config.toml
n_layer = 11
d_model = 160
n_head = 2
n_kv_head = 2
head_dim = 64
d_mlp = 448
vocab_size = 3932
activation = "swiglu"
norm = "rmsnorm"
norm_place = "pre"
norm_eps = 1e-05
positions = "rope"
rope_base = 10000.0
rope_fraction = 1.0
qk_norm = false
attn_scale = 0.125
bias = "none"
tie_embeddings = false
parallel_block = false
extras = ["capped logits"]
init = "uniform"
init_std_qkv = 0.0445
init_std_o = 0.0
init_std_up = 0.0445
init_std_down = 0.0
optimizer = "soap_variant"
lr = 0.00821
beta1 = 0.95
beta2 = 0.95
weight_decay = 0.056
lr_head = 0.00729
grad_clip = 1.0
warmup_steps = 200
schedule = "wsd"
decay_fraction = 0.856
decay_shape = "linear"
final_lr_fraction = 0.0
batch_tokens = [32768, 65536, 131072]
seq_len = 512
doc_mask = true
train_tokens = 153800000
steps = 2368
dataset = "wikipedia_en"
Each number is 500 + 40 x the weight over its row's rms, rounded and kept within 0 to 999. Layers, rows and columns count from 0. Numbers have three digits each. The size before them is the row's rms in percent of the matrix's.

# layer 6 MLP down (transposed), 448x160, rms 0.25, rows 6-35, columns 0-159
100:465437470532484541524488349526500486472508502534518465480499488439478444425491555569470496510495542483481497475472530501476543508562450442509490484529487505478365528575506501450592505509540532484542551497509510484429517493483553498550544518480568496504495515522496488447508564533463508470509476578515545481529575506535519566505470469541421483586491523492514498565502533465496512506520436532572523550505449487574524513489416431502523461472523584548466485435527503533534514533487520
111:587470475543431497453449474485469546454514526354455470524483510613507485491503486489533430457503489482474519509506462435515589576574452478481506548479504462461451532394503446484521486530560492547529526449553478502461514552483471529492556532524480549494429448523467467452514483487503540427492516579484524526579436519499444529516428500486532482461469514448502513543461506534477541533457467449507515498514543526516510464515482465542479501470561463483503475443508555492533562481497559
099:583503498540487532499504550526579465470528457495441503540444523535464576498502465491489509495489520446564523526546500441510521546456456501494549488452441537462514530522445448532497524460488520483493570491476408543458501502435554520564527489475548459518495554455510420452501493541584487478463519547507576529545457509501467435493504483412570496536500491525458520502451483494494466449529530559515480587400490497511575583483507494510485519517572570488488446520492462517485503536490383
093:522475528578501489490463480464473481487481536535548442575411475556513520490589441487518491473488548458517453475505508503501483504530419509475539496505439493498512474509514518440524537451542559461396516508521570521478556614556499533527497433538507498502526556473456469508483459452478464498531531541467501559499455487496431539492511453476468529507431464562480505569465480583478440462510574489471381516562553481473510468501468479559393482525469525516496519491460476469470437498517511
093:512540421508563406446458496527568465506500552499543482590492456513467524484460514459537422511483431494493472499475462492516512508441469457534522517518490422463501604450464535554545509502440559528535529460491555550518576476506612547516475529601453459479474536437517525473492489467465459509527577556475484482530531533475473484488460482552483451485505491380519524511555468506468437482501466468466501527455495518449487489486435493500459491553563474478531554500526457444505498534529520
101:541560477491470501477509457514441503525559583514499476507453471496468511521461468467471496550515369555526486480550474525524617519495544505485532555450538487546504504455523560555423517491487498520516529447505464528494446478523468555511512501519530469469457479478529487490542464540546489466475467573500520479469479487545473418445529462455437413491465467463477508456458513535407504557390533526487527517449441486519498533542491520530466564553543473533475521501388500509481441525421513
097:460527482492468477454488583498534490598489481476472532562449460502537480501503534516531518452491425472532507480490517590480511446497497585515537467561542499452502506542528469550456473529410496558510524495559499505582465500504522482430459493480474585517479476513562520585486537519505580516480519523498503448490518454477482592525503560583498541555435469579469475521492489528481499548484546506441496424594615504480503497488520492469549470488446486454467508484470478514458509571495448
102:520528500486585431437455492465522549472450499509451391513429575515448553487486428546482494524514488546481527511510468472469479518549511527482516409578525536470500415566471484472500528526478521465567549467470474509513509511437445480543489537464482470554536436488533481455528593507484461498482488542451466546490538474529486540592471552482475558550534421489546546511491493440497531471475431484473495553444393517530512505502562539506485502488490497505483534430499523481505457452421504
104:522517428577461551476518499505487516565525541534519428472461507460475496521437502463529572448496509519426479487481466525502464507497499514492468483525489464474476494557463537496486470430515493533484488509519470505550489486461416462499453441429527496573555506521447524575496433478501524521512513442442477529551438490480459511460483597572450534483563473465446549421548495508422478479504512540485506463496504571511439484552394516539455536515515421442471466480565510458446463548423479
096:436515565560541481495515423482506390494507527453560506464532517507497581516487537511497507499501491458458562541495452466461504491578481519553529518495570517522508520521492509470416526560497484496453534515547477562503562536488514508525504449511574457501519471530506464475522393501438549475432439473491468510452462465492434517481432534445497488433468416453477516444530503538524574534515489431523508493515563483496487509535439506481452518443508475462505511514508489518460448540635430
102:529496545493502479431445441580575464517479524505464547528481541532521493484523460487449525510559494401521529460521478542493582514510570469489493467546497521529500494485551466499476512470576530500454473617493518548482447461573459462459577487510510459459468485523426552466507459461444447531573400534520506485561502485488511562498546453526457439518535519507443468587555496537503478536528507490472546507435439492473438483563497549511497536479533508445517532466516506511430476507566540
106:505526492536442448433515461485528508538553564569490413571552517507487537516476431492539461457481470540443514448471564515577480465544520452542543502437496486504494480490451425461502450448521461480411523524491501480488460427466494558471490456469485542528400452456587493467502550484455494519518522487455387483505487505512566497505432509535502541520471462589478512420486474484559502536472547523463495556509517501521502510504470467555571531407482461545511548514521522502514477448500492
076:456418520540549489521570485543460471487476427533492454513533448462530489482484498499543503550502561437497436456490485545498496472442534449497494517467494475530541541454514500450591565424538441450509381576545458450537546573574492449496524544476486470499455485528536473408504466548462447499505478531496566523558429477563513548558481457520511444525529495541575480451494537502470481409493512514483485494441533486469448498500498523467477427458504513504480482524574490493461516499459485
106:490542531503423539427535506487544572540522473545465480511557511480481446491480476510432504473540540559466509385512488461488519586513536518412451504521472506497487532574491502486477544517503504492503528474462504490517359478516527501542494488518429479539449533494481495532455523441479484472501535487458516505499608532503547458467525485518543376505451531510485469530571500507538515533490490467502566413506442530459498473498474484416535536500470513493535487522543509518473610401512496
100:509484488585529542427501499538519521489550520544472498478487561519528523453501465489487450455562521496476569511494483532648541514529511522477431488488532459445523511552534560533502481454437522448495495475482548570492426484509568529582502416468529414525491467522566521444554501486478470484441544446511476489487445479534484537477431576479465478524543470460451496516583449497471503597473584489500539552516448486504543481502453496509490510447491529504515456484482460456460473486540558
103:525435505507497485453481533568456459564442560538440537458488513476616477505467600513507554492516541512458474494515470522533528475518558513501502538488606511516515515459475548581505529431531569456512487559523522455525544519556461489492568492533449466493540465499537494462514482478509454538460535536499543456491571467492544482532560448485474480531479561522469496409494471537434491495467443434546504556536481582492484600479559549521508499463550503520533520532459466457532454493526565
103:542478466485401552479513470495540547528512466490498449509512470500473500571437470563490540568485552551577535499520500529476508497529511483509592433561512510558464556482424502496441527426478479467510533535465502461526442533542474438508539517424581492464500546533465526551507474499478499445494521469472455516571510577436528430557530451479507547459467516440509462473468521453498479534445430580526488555579486564495484575497499482539491454433526489509584472512492494499465456508470515
093:583531539429522503459522501536527537505485509559471504489530569493404460465492524499493503479454467433512568546526397533530498553502570547551504438495455491498441486545572473547509521522586432488492572450520485474492503486516572494498534489442489478473494473522481421458485484513417464521486477489545448452490571453474589493470520518455542448419521399481422502526458427554478464485527573530466496515484488502486513524508488481515488494448465512551485505507508523450478441453467453
109:502463490434558481619470497471501523501525486525486491510459501518544495487448478436544568495523472531463443508466404566493576494512489499546477493527453474489522490512524489518546417549542556539513494486554528508586490441455470466549457374497605478510561487493576521506452560527457534479442450482518560564537528472574486586537505498542488492437494501528530514526549475483500514485545589479538532509548505434472531534468488445541538468523484544491525516493491517521475546504501548
098:483511517515411502472483526492442442510473479501541507463429522401473506548467442488492480421453499531509526479545513452572545512479455518508543446508514525508500484506485528470487476496469437569534495443527493531495465457488525514473405579468474470505543488390549561579541533438475567441476506495532542477476551468423497540427574460530530531504387442494514488484464489509540533555436540515466447499503571459468499528491551522526529513513519439520531563542497517493532459457463528
098:479458387452550467520492446521554495540511488513503573406567536506455519521545509513483492507478465513537464565512552579520506563531485481461526563479546513463434507447475513464510477498542539466529524535510465473560453428477476549474600432469475503511517557462476492509474539469519474448509451443486474493511567406506527533556498492508482478481482546491506479435533503471568422468551500481495434530563461505543489556466576552443455526507467390437502484534491482541518511492497529
099:499518517525504434496490476474517532501573586549462531488478580532524487567469486490456530490472486552452498569523534511577479497532481485457577516522531462447534475597445449435419483492465510515501492539403552453498477498488507543486512478451539467534476494440512538504461481505525491477523471535490469459544543609491538503518520581438525563527534540557506559439519463511508431463512526507441529477521490459582559527520525464573426508491448559495486528486417473498529506450450539
101:510436516521525558418549472514557414529506527518515540457414572505452509580559494552487597526483529549484569509439489560536467474512459537574477496531451506515461460444563468522498518417528509559523573469458594432491507439473542507524472542444504563519469521505536536488510442521518453493529460510477511544512545509495512480522519473550430467508461527460475544504506513456588499521496523502400528496455541495498463499561512474484544535567457534519542503521464501554497499505441471
102:468428534530449505523532503501446481459380551553452527524487480442496440462561496540473504454539619503514478587529419490504440559556461468519514523466515470473492507510565490497491461475458433491502545513534474470483532530479494452542481490478464540496472567499550454467567506579396485516530531553531459489481536585461481508504489504451541530486581496438504504583536438490484500453462468555587498518472525485516478552507524470510471476562441492525522524525483482526474480570474500
072:490479487476557438632451518516535506492469381499492500492553504432511540524540499510503512510513469516527440451511561497417454529442500509462525498492490472469477510510439480472507501473493496474537490486514399429394560490583517467512472486456413542494511491501523494502496426520487390494469488558455513478450491431481467476548512472545551473514537569538508474574529541459462508479524547506549522501539535520513465513484464517478513399506457496454548478458480450502516486524401502
096:476604462533541539525535517513504438549456467433488502482508459486444532553511540527500527517478516533512466470522503532488522550528459539514561547440418470558481467522460586522453497471531520499527470445489540576548518466521464511420510497419545496477515442564468474509519470504512455501528474503469432600448408530443510434504482516425477512475532454512513530532516464525483522414464508431543570464512498519447498557450484469527458468494559502477473550556555524447534503438523439
107:455534481473507514436501478485421502503497548437399437493550517480443496483551408484464483407475475543549524447503569546567475464495460490499471555482448548482460448533485468562526441499470540527537479497511499492406528521542520489455497502501513444502474493486429489488542468489459529522478444447490508519494530480498534415413512500530460492470549516429481496468498477483493507523496593418502541557562494512482555517483515488509443509498408458539569565472505483547482439495594531
101:534501485460502524511513572515551474524543561460500526445458493537556506501407456457450525514562526505468513512488522550483563540437551444550508468546464516440406517482526514422531527514429497466525450498497470563500513476529480508570436460483501475403474461508440506551487520557532516525506474540516515448505510482496453461486513540495461448486558520498524445492506455512498543524486484553588605469529475474483475544515448525472452495431493539524416560574410491509486416544463514
109:512578471474542510482466511521443516499488493509441506514455434577467592524513555481572496485502492503543477534538453514535491549461495546443529500523508455528450430506470494514524478473512456516504477454511478414468496504421440532478446421464445485452501482484461488479506487555547500507513529445516602489505456496412475555588485471535497499490539549609462457472474500520476492485463529476458563440513510529534515479442523445437497378490447507520533487525446507510532510413574490
101:482503519529479537515454527582493442452464399480456516497432539464501476524464546528423437432538491471518507513464407505500529487497531476535475517461521528471597515541516520509514454507486477472493510482494453592504492488501486488456522476515548508522503415417507558494416540531524500549429461450520482484434493507542479511489507540522498471475460572543496531515423546474463492504556427539511449416515483478434524512522446407474545451561557445506484566440506462518453473545460481
# layer 6 MLP gate, 448x160, rms 0.269, rows 7-35, columns 0-159
115:494477513511526452485525552479492600492516459489452513495441547572503477561493479479478481453519574448550543428524515506469487402524467439453524498526487475440453507442436485453515544579527437531565544524498518478456495540527500456474594506532510475475408510521515464561470452515511521522486508458504449428469551498438498502463479507473541415372515482523497505467456540473492506535485580518539500540515513542461471496493461493489591499529561524532553496475546524449527502459436544
098:575511489554448518504493471461466447468480507441512502499471505502453455520525463447506489474532469460568514485530535486595541492509466503492457495438539468464503489496534450561472569518466560523443509554514434502489483424491554471484575466480484491516551554460576484458536567565496493528547556464472499578490466471512513517487497499529533555488526607527504547418498481489426533466489515492470534552462503571592621551573556504525492451514486556452519487441472496542488532530479475
094:486562514473497569468486499436558460500525527515506489474545525438408468521514541540433554519460528521419516512437521548536573480547505530485515504505499540485545543449447408513474439585506536572548445498443513517569467489463490454544484503517453500558586454458420497521496499509489547504525478507524514463446534506495468484521425567458460525571549506462549513397521534444492468544513480468444569464490426503495516497480527420474503482503506504483538537551492514496533515581484462
096:468505526537477582501468476500452523526438515463458533412482548497538474506552458470402539495429538487474455518465500470602546470472519483569505483425593542545544479484448459460514479489521575494495543482521540508426443418544481435501520513484552500521511477488515551526491526498545488475505476471483472535429519437510501524493474507439478551559541521549472402553519500566468536515518538448443523541516518487513523419482474464459410524502474516492515543543566483501497583458504461
094:504511554492512464579483485544493539521521515489470493476448530487476438543510499521477501442493482457469478446446506513495528453430573503513519497513468513514472496504528543528466458454448471469523435488385584550549535543474477498390513466542519528486491508555503499451627501530491551518442531472490530464533490458496457456478475575614461459537503509495510482459445535464525453434484528518461542497529529503424525469444467481539490432512471400537514575550471495484570487532538478
091:488536519423494448585531480514422493448504449482481464575451518520490508469513503461481518498449452497548505477464500511533529544491488512517428512541511541592498606493442561473488552508454453529518441508532468521522458545531393486504542435578535481555444560537485516448481440524454533538497429537445563462467470551538494594511465568533557436513537415517500455477509471517545490503491477490505519525548525538448509465505527556429465519530483488522518497498475425536499529500535530
096:445499513477515487505492522474465464520515588524473516412558361490499477532549548563562551492579576470538514489472514485502496433433500557538457523521485550466480534468453562525504417496491491525509463502517507429441527519514476526436515448522493470503522469590539419526463487520503491479561463457517478517470508520479498385502520552564487518495495515494445450492464489511527551523541468561524431499485459519500445481509464509546482494476568497595465435432476508560519506471520454
096:470472528514517500456459516460451522469528464519496535569534437495496422511508522531529551502548524485431576494484477516417444534432480500510558483517495465565446473468503447515519483530502548491509503559460455490443430508522474446478502538440495483495533480410536508521486469463506516552551519489503472479592540556547438560530513546514553488563471518441518548505541457515517472519595492507543552560486607481539468507531519425555469523546494544540418468537476471476509522559470597
102:502503514489449476445490541470521482499438471478545497533505499515511611545551453518469475452472522547525510487413552542459517462554473511487386479445549505552484506452568540475517439484523498396522510513528470507473532500466554496507457405430508498497478445517540495493513492526500534546514475545500611485512489522495468503490508503467490585530475518512517473456466508515540519585549537509507535491508564533491512524502500439505518378462526540525501392592508580495579488515476517
107:492460584464499431464514440438447509434511513511524531516503478457494509492578541514486501553549543488583478505477464558512428423504507486545507543445499536570522403490472542550568520546515517499505507415567436468501504534465533525477447454535456521478589516499563462532502550498498530515501524470539427498493532560523476477472487518503494545566606434519530522560488503534463453478504546501543456517488481569548526528483514451474491546552549522503421476456500495496529433432522459
099:511547550485533529506500494478506535481455464421421478493499462453542483538495520469508488590501557452491476468508456450479432528419535459462549530489444468488558501506513489515461550544478457481486494530539525537480423453506493468485494496495471537534511505555502447434460605522479467542476505450526462525497548508531471410449521394431597491502484567522501464491490486479445506498453488533518535466521514466467439500394444575498526488434547424439513490544459491563501489517565474
107:485541561469471503456510464445484456416564544488516534434509539465550483497517475452469554476539405546495460517521510554466454534458483535458385468550479489470552464531505520437456498520510517521498487481483538550477507550554518429479507492448477596550432521518516495482557513486473499488508506481515491556521540505514545436481522551477492494554524515547513385523463486573443485579453466492505503551575529462525547554470530432516575475482528458561549501489444515511539571458491535
105:479437455484520496497537461462467482624546551512518583540464495548478545477473469465474543503458443541471506574518520539457475462514449476492496477478596501500554511557517465461504543530531482445561529503494483447492504511483491448546425518430506526508473479514566452560492583487496487484462587517504471507527540549553460504599500510464515522536437503575467487564445532482520491491525447483539479525529486515517595506499425532581548420485547513567487509499457499553466511452536504
100:547471559594412488540526533487455478480572555554443463515538490469467464571499590512517489498470546471517483489519550454488542529474408527500489430565437560456472573497543440534552487545500523536518484513528494541520493548470476572500438494520522477447506488479555545549458473574401461499548539506557508531450494537515509519527538478426407527469543439427511504522497457506512486471507472539545489452449545529506458504547542524507486527494541512516481536516516435526539541557543474
103:550506575478519511494516482443404533572464420566407472492492530525553479538465489526431533475558472522481456554429516511486472492443403444543532461542440449473518491540507511482487518473489505541577465486553457444607499515531456498501504535539459436481475495445475534486536475492444471469487469510506510522527509483479476444494511493486507500488466479524513473554460490522500489445533449462572545521459455537540539532477572498518571504434477526523499567655511508475497515467518499
100:459478504548459447566516524496551562414480502511523567478464553516483545465500503541488582432469539577530512531456486465536537549437549463506532501479538503442455459425507594497528510431526532502504487433506505513477494498489541556515508506590544463491493504523518492491499556518589420514513474497434525566514420537451519537477554465497435493404508501445484513561494546478505556429508487442483396529454520499479453470516494508484536516501536457449490524480441499461468462448455500
096:540537516442465500457550545449490458530489509523530519514501536495511524495450471471552527465411513488512516492509581464515505522545549479449523524460439442502554498530569518464537521475502444478510539577457509496527470542559500404419516531368519491456511512527529527535446538511540475539487542524511499473542497495536564536461536461509514480563475456507613525496488484499464465559468546451445466552537533504482540450440476504522485513488431565442534541430443410478471518482569536
092:439501469448517544541422519526433545535475510502475468443501494554470577538443457512472548426497447497520477476469434462480473489454475533471544547533465423483500528509486586507531519576493553442485479486480486481557431504460528473612490513476517486497565487498476503483645517449499523459487458552495479496502525475537443515477469472532407516419467536539544457506524491520503508516421559485522465469520447454494479552484528443515518540493569461569528508542440534541492479458511505
100:495489548506498513529458526543530499570480474417523524502605481512561528492579514494491599538527423432507587518479578554507535558513633468488525539523479484537523518540496565472457560539473513500523476588518491468545491519502524470524566540512480491478498467523478507512528469528507542464518501489480455525524437564514418435511510485544523486464515511498513540567476494512424473525501499535450524539537492593515579478517522484459500492528591544507535497433508436554496480540558501
103:530507534429531517532526481510512541488495539568527521469540534492463488480526488456471485485477531542497452527497462501445528477512494506461450555438453458471493477592479488469477442511445489596510420521475457457525544491483489478512551505482493459536538505558479458444561525562522498553548597638504519558460491524510499508438462535531504478513575477536541496456557579483447449572449514447533569485550502515481442507584512459547533472462491479559498448522511534507442429464538493
100:460494516541583522570503549494519515520436579498462469494440530469472502439432471549579525529541455404451531467449451507530586536479529499499464502504472525439511525505466517530483510489466597466524460534446519539383544520406546582491451492435490474526483464487508486556416470509461530478519483464500423514470543434475440512470481498476515549444495502518509492508518508519437478508487526532548444479502459492496525476521484547488429537447540569520443515445499532498480475428488486
099:510492480586488480568514457541542569517509442599533478491543477446444398495429535509480542465538390453471466520529522509436483562591394496550496509472438443497535462539522511532520496496561473451421490529459532522557517489544437487467482459506504436481482451491601521533515505563463525531541568434532466499516525540557468514499491509526514530520557448464564487472517474461506554471494447486451526493507507504486509477517513518494546507563490550503488497437516457489464540499529542
102:458606553451499482564466498493560509416530444550509526524536485536548451536539499408548502501478536470462551551486516435483567502483534488506489548535564449498527537412511515512587415541495571465501483539469519486544525478501495484543446479534559546414483537501449534493539529464439531511521501479510589527509449531523510503498478479503419530584429488452528460513529551511487443566470447430502542472486495534548514476458493528521454542542466572490454561514495481528510499511498494
110:476557493445520500542482517505490417463470503499475505524525594448407538528462451565522532493557405508521445441546525472473482543451508552506408417531502459472496506509508478577429494487489563472432490512495551550437460490475482488558499479480464605502507472533482583533549508446471462550443442422459520452478537538487539498570545491508534474532491521493469430489483492482469481515506503459449461552567515496469495515548526475514520450513522511521544535534495527512458554416456471
090:471510461552399520474543532447551477499391435462485521497540503517498496529510505511514463477527517539484412526484530501498535528515525523457477418486503439545515477537513526459536417510472480494527520514523503469489483423484575461437530556441477530615483480586525441517478499546490493500509507500464507563541532558509510518540499546597498491535545469482505465467482447584489544492440497445584585446453504488505562474485571505454608528527495480525469508507497505485527536505466558
095:522546507532484506471529512446557499547465529523481583475463517473526459519523467515552570515545557477431449492509393478501545545478540543541600504541541490575474528542487498459472552456519445524465514446410568584591486433464500460504504512525561492581491558493571564542520549473521514446509515503460455450520460492541457526498497472491499576497489457573524493515512551496491448476427511511474492468511488604507531457533472502470475433497501503499498504478487486467544493543487417
100:546474455421499602547497506497450559435532504580469467526578572483503511503508539482540531494433526473572533476477508479525487488486469540486517480523457486488482519496515520532439491514537523501472496493529474500482487492508507505500476537467538569500468528451547550480462542536517471463561481544509428420398523480534384517497477477506527570512500488538478511463527521546421408540478456445547487446505483480479541485572535435577538446514515430500491500418563483503500498416461565
103:454525461506504461497541437444539507561423458522536497501504531456461457461495498467548462485531539478472486393474496481469472502552545538469477491476475502481537493583515428575503495502458491505522512533528474531488451458536492467490502517468555473480593537480480578516540521542470515567560492593511468479498491580551480543497487516521495524486426437398576454523457502523546448515419434481584492534513499516447488449493464450535531535553455551510433489555566512539518466555495527
103:449555516490467543528476503513509449462454435466455465448443570498394507501495551551478523500496482484498541563479421485544462525496539467495529442457505569501577548502500549563487426507539541503510460566464493574525532439428432515475520500472573528526483479469442473454485499490491461579496496485562448498447470449484528473502479575562499541518468486511536525518461521487536487467507552479497453442545473462406533493528506451542441467500479434500560520411534450531482531556455496
# layer 6 MLP up, 448x160, rms 0.271, rows 7-35, columns 0-159
115:552422571474493520580545534581504495436515524570569521480583548511537473510535526467493514503362499501530503469483486556474457558473443500430521491472479490447536479519479451475520517462407582452477491547388494455521536511443507516552553480536482513526519533512460503462459509479428472517523506498485505435445526459489513519454469518507558526541445471464449493515536457508518492462537522468436482500522538480501525478486497531503477532569389502534414509543468455519511506514513444
095:491449554547465523487478452543477446497501458452574470562485499465543405558579443539481488546464489554480484489514464525468468486553517510502597533489492458503498519538546519517418486526480524474493465556512500380506462478507514558505508540543493508487468502457484562522493560413445546533531528496488457447525514509460431532484434493485497400483495474503492477483521562519441426562524484481530525514497523423557472483459533553477517513522449552518498496560560472542444530477503614
088:492556494481436486449570512485520465555497504484512478498632521428397464516530462558559493428462493517444527553479524559522526493505519510537512517514558510508475484507535437538488444561631490539530491503455558507537468491515485477434456484477545556469512523503480496547497491569447568453498412534514481397500496485458527555531474478448523496545497548425518514474543495406435466452465558495478501505528496554534489518460520501473523521520567527521540501481503503513551511449455480
102:570503505553518469493548530560508487467498527509488496487502505475423439435499428549413525386435475481449487590511553488595542546503435507482432453504499531583445511527491489474532455530511532535475471454529538531537434548517472499482463459506475582502537459431501493417525496490532409503516479506479530485530529558540519508557453507453491523531478536480401461451493511497460471559510497483427485503525464481493508431485519493521528508479505508486495471479598479546501540554554444
095:451452485488544448579517455495495525461521436518501541461475532531534524451498563521584475568480476556434471474485533559491471465466539550498536496472564528518487536497544482556467531485476499558521475506440544543505499431528544567471450512514496393491439499462492539427507496511510586528447472514451542488481460540499487438559430485474505498501433541509503546534458529518544485453496573462561504488542591549402486454529478471446477534541461447542514514552517533454552542484542534
095:536529451475564445526461472557531514505475474524516516472544462546475475504587443516528509482545501505515467490577507482454537560547495478475523516500594470438567453498489530473543527476532478533457507495462514496536484485516533491439543555550514515480483474514491487498527472479528455472489615457455456505569560522523563513557552413478442508502434595468505490560523496498485484383455528477547518538464446428508600555438462520525488467554446472541515448468531511552551476513514486
099:518473483504503457515522454524502478480520488491506544481510534500480438444494485573503555476589531560510463465489566432456538536552561446506467478490492445445516493492508529503529605495414578476464487526503552570520523515491464589492574449515499623571453526562487506508432527503464461508517476548516484582492436522533402492437551485466512503525453562493455491516442477472542497516499508537546520469550522551561513514542461467527556518503503456524499510467579545520481506522472562
105:551531472568510486524402510436480440454453534484513481451478469472512544492503505532549485464491508510475548452492500551498427487526527417493482460489454544475493553495461531489535445534544486489523462542508447490498567510488475472562425490506520507580502536453511469459466472462507446482473505479474481531514432500552465483574477546527537552584532519486458459481533480506489556490539518485464522524543452429473512472552427390559437440478493524406484398484472547485563534527421527
091:574457479506555462466561471496498443558508464504499463518491452509481607502484473487514478504542497495473405455482541547465483579524429534546480634505475534453523476485537510515555460489524548503514574448470566496530562509546485537485476499495529527488531452491509459544447529380492573539506440497504501498467523536455520490495521530533494466492493546553514508480464533548524409524521450454527487429504579488520458504523512515473485478462479472553546493563568412486572482474556496
114:503443457461506474519445483492534493465478447527491439478477548451447510458552515525540465501535477468492496488499490521529498487596460486514468553527522493496573538527521628445464511489546473475521538440558472572591586507474502489467489471486447515577493467487451477454491525463510458549532507491498472454499485462486430490522586498427552454459554515515518465450531461416483491480502527514527491530522475502408509388520471490424476507529481556546501539528490479434463564591517471
105:550449424500458523539524483563468500474483530440545523556522485426461528524496449546445481498558493542454427475481491502465432453464470484485527406572476514446512581583505477529567530490472505510591476522573483521479470441502483497440469478465481537554550556562463526510528522521536501553517545521514521530483452452574499545482480484535518408538505492484572560496494425523466476513435456470482585526486502487484462532477522512487501461468434484581460522493464580460548519503515510
108:544466452466493500516521549524524530519464506518492527494576475462531512486525519511497422490537599514449482548461453496481506471546457490538501584486495473513465448481432504452591593472465481458516485495521452465501548537498470395514505579468504497455481538446496431481529457555456450561543538506500449532509554499434468443483445578481489533551530538527536540526540530446472464478507580496520532488482418574454481541537491561478494475529502547514499549506593572519527473520447540
114:436556521476556536469454524450553564507495532568518503492452523521538450476536419502465531557500519437475514447498476436501524549520472505496527442484461467514499491507504494544499478527564478458585394511505480545489445512481594468552441544555560425503458526499486495464542489459517425424454437549477520528536553437444555551495509489509410518475482547509470482476521532483514463560516553533478509471500513434549566483466460487437535551518483452468524446556488547548497543458505536
095:523476457501522501515534476454532494525510508509509522460488481496485518488486516517486520513513445522566488478514486534473540429485488516447485540406518524582524437520457508538531547503503552548419523476479469528592477488485525500398508521468520474466495524536515409500423557512483471472548513580531506502515501476528498527501407557449534572556541522486505502475434443436551509492477480464487440504496501501426503457510399498490538575500408415512563577543495604537543479472477543
105:486581447579486472525508568504536523498512595489521545516490506450472489582492525516487402449506478473491481487516496449522422495555512470473500504519529536499501583506492488522560514525491491582519506436566463529508493471452514494497475554586503541508507495551466504559515494584578535571571533467564483521450475460484524499472481501563474570544561511472496515438527522516475425512512509620491487421509535437479482443493530503528516555584494521485531435523535538464528525500462547
102:494516478533447482484515447467462449535402541520482455573546496519526531545480515512441482567498530460517544490493563468526562502533539542503474604585539598516575531528503499463491465485476484529452539576512530426501502451483516533516557485454507474602534526544452460565438495443465615506505520508515392519527485513525524528548542461474506410471529521517492442484454525489562514487494534492496499501511490532441494535499533459540469569563494487536511516484476452551479506542505526
096:487424520416484512498550502561490464511502548544493518501519484447442496511471495525523530473495425524479494508553523500467517462510442501464418503613489478496505500502564500424504521359503494440496536517510443443563578451493501503526522434473442400496536517484519496577558516483459479567462466490578492535496492537520558496555457517548531474489526514532520473464463489506448535499503466532492486507538547497523504496426462542575453600479499492475525448593468489502466462517559510
102:500475521558494509441471466490444464666504499483443518473433500410527536594510459521490503492493469541471485535593520458522512534494501501523572457506503457484511429521569468504514560528484513480504493513523519424508502477499564435478579512490521526538498519532513422403505500484478471513443528510469442426475488507458471426466494453550531455491441459557595456497478506481523509471537442497472458498447479575483469485506501449537493496495467462441510543488528470529496478432560482
096:519475458516481581560492487492532517480476613561458488557500515545557482560480545481469504488479459448469509463469503488486453464526465507494450448494621526527514516423484519499480478441582502472456484471574467497478468422478463508523466504467512547540529527588429484469535470507502409524424552550531585492553516517469549542479519507543473525491527489486493443496536590514519528487482483478424471465461523486430423504450464517489510554501476516558448413507440532530489525491491469
102:546551492484571528548475575490520546495513528540482501456552453531482447435548514489565516534545500456505512539513526590471561466468459488490457525529442531491413460493495557580486435516490457494500440564516462503469521505488434496478522420519514568485486575506506456533514492428533498505437479484607454517462554448530543469577519494531464512497455579542503514406499504527540512516510593455499505544535464452499413533503479555517514530485490480561467499463464455491429497517508526
103:530515469549590514548530477492509495530487518465470496564521520496471505391389445535572505482541459554485493459450444513442512531570575540499482525489522511442451457429461512568459515463467474444510429519506449534476442501515511549510548460497489533464529533538537524491505511511511536496491540452535534543538458458503551463457428506429544450495472582470448469440484513572510524495525475496521495440462463454460496476513503546438493479476450431631500475454487519457490502532506531
103:526476547476488508478481477463506445493553471503536535445455485467514507508498477535535472495505496510505536583523498533460408523524511515552501439538470527464473477526487561508471409534506474491510498558490461475509564449562538517514537480486458498558516522512529523514461525541462516422470520517477507484500559483501512482579379546457469473493505506525519544431495499466518516551580468566517542407433470494494517466511547515434512573577520546599535530520435544493556396388506503
099:575512555500540519492516494477466492540512465484504526464435452478504493508468509538483486457521482482518510509540472456464600567425495520582574429506502432496531466453498524519514545602498492491550516489467544483482479553464490475516467518552498518581429561441566519503441467505487466549532552507614470518529491544419500583512497454464501436514584483477486527515493502529524504468458535537519440552552508450511454506510539482484509571485509428422511417530522454527480566542498532
102:530417473530494514497459504551506527557481448563469497517550489510453537460519496464463452496462556520528395467446520525497499451462491449472419501514463510459435538461473486504531488451536448477466463551503467378511513472493517567447515509487451433418425519546445512488419543528473473508531460467482492477448489533446479566449526444523526482479478460524548466493487520495491504460487468531476507569385524430516498497540455522491464543508491642506502490479559493512530480523480465
092:498502523535466496386559502470561474515472427493445499573471489530551481524502495510545463509544546555493482490483527416517526515514498562509538439460500439565451538659513513493495429463558466516557466490504427496544539460496474430484563565485478490478542538542562420552481524480445501539448459492511539500524550578464503458541488484512482498529511458473483453516520473526498522503423488449544541444504525514497508512528568487429524509499522510493486465466547482515556519518591536
104:508495468497457454477448514557540421552411457463542463428505514516443437473469519510565433461545469537482491518500521481496526477525490468540438470530475555472455547502474478508471454560535495474420494452464630528552547538362474470483530468568505490523486430535531467486475477496495487528529491507534467479522550531512508513508521519520492537502449555494476462506558480586563479467415525572488502457574511475447459515492452449506448544557520511488493432467487562468514504492528474
092:552563550574492422534502485462532432529457503503494571411500441486510437505464489492523454376523525496485447546518449522532514522464516422546450444500549480516506527521506541542511421442505493529422520521475523541468529509457505478532510506533536464524459477469456553461506505441529518481531477445493506473493516557485602531450532498467488497461455473470587466551438541408534584500461465517505444528435483398495511505467468574491480501548454465488472506455510503501487504510509468
103:452451477511515519538417484434434505525546527452515499506500462543560395443519455472505485462497506551629470527482514487470499508487426456496523542518511516447476533497519510549489528533504489509472458489493439529459457557425542511481539530550561456461499519565482562532558397449471497436577533495570467435506479525492536469522511471543510579575438483456442480487508487563517545458541560502525453510460483554458526472540488525503438504465520466480478550495497525500559492440511458
100:613534490473453513569469516491573601530473478517533457512440465533514569554513554469525535465467472493480541511451508544508424413511539428520565499541544533484508469524496506481476461540534517492525483511438445480530445592496469476528461494533497472463512484474563465501489466544520508488485487563489476496472468527486527469481522468555462408531552494503483481462535492481544532512450483455473482529531549497541445498513501418615484485568450452485591479475565517522509555464531588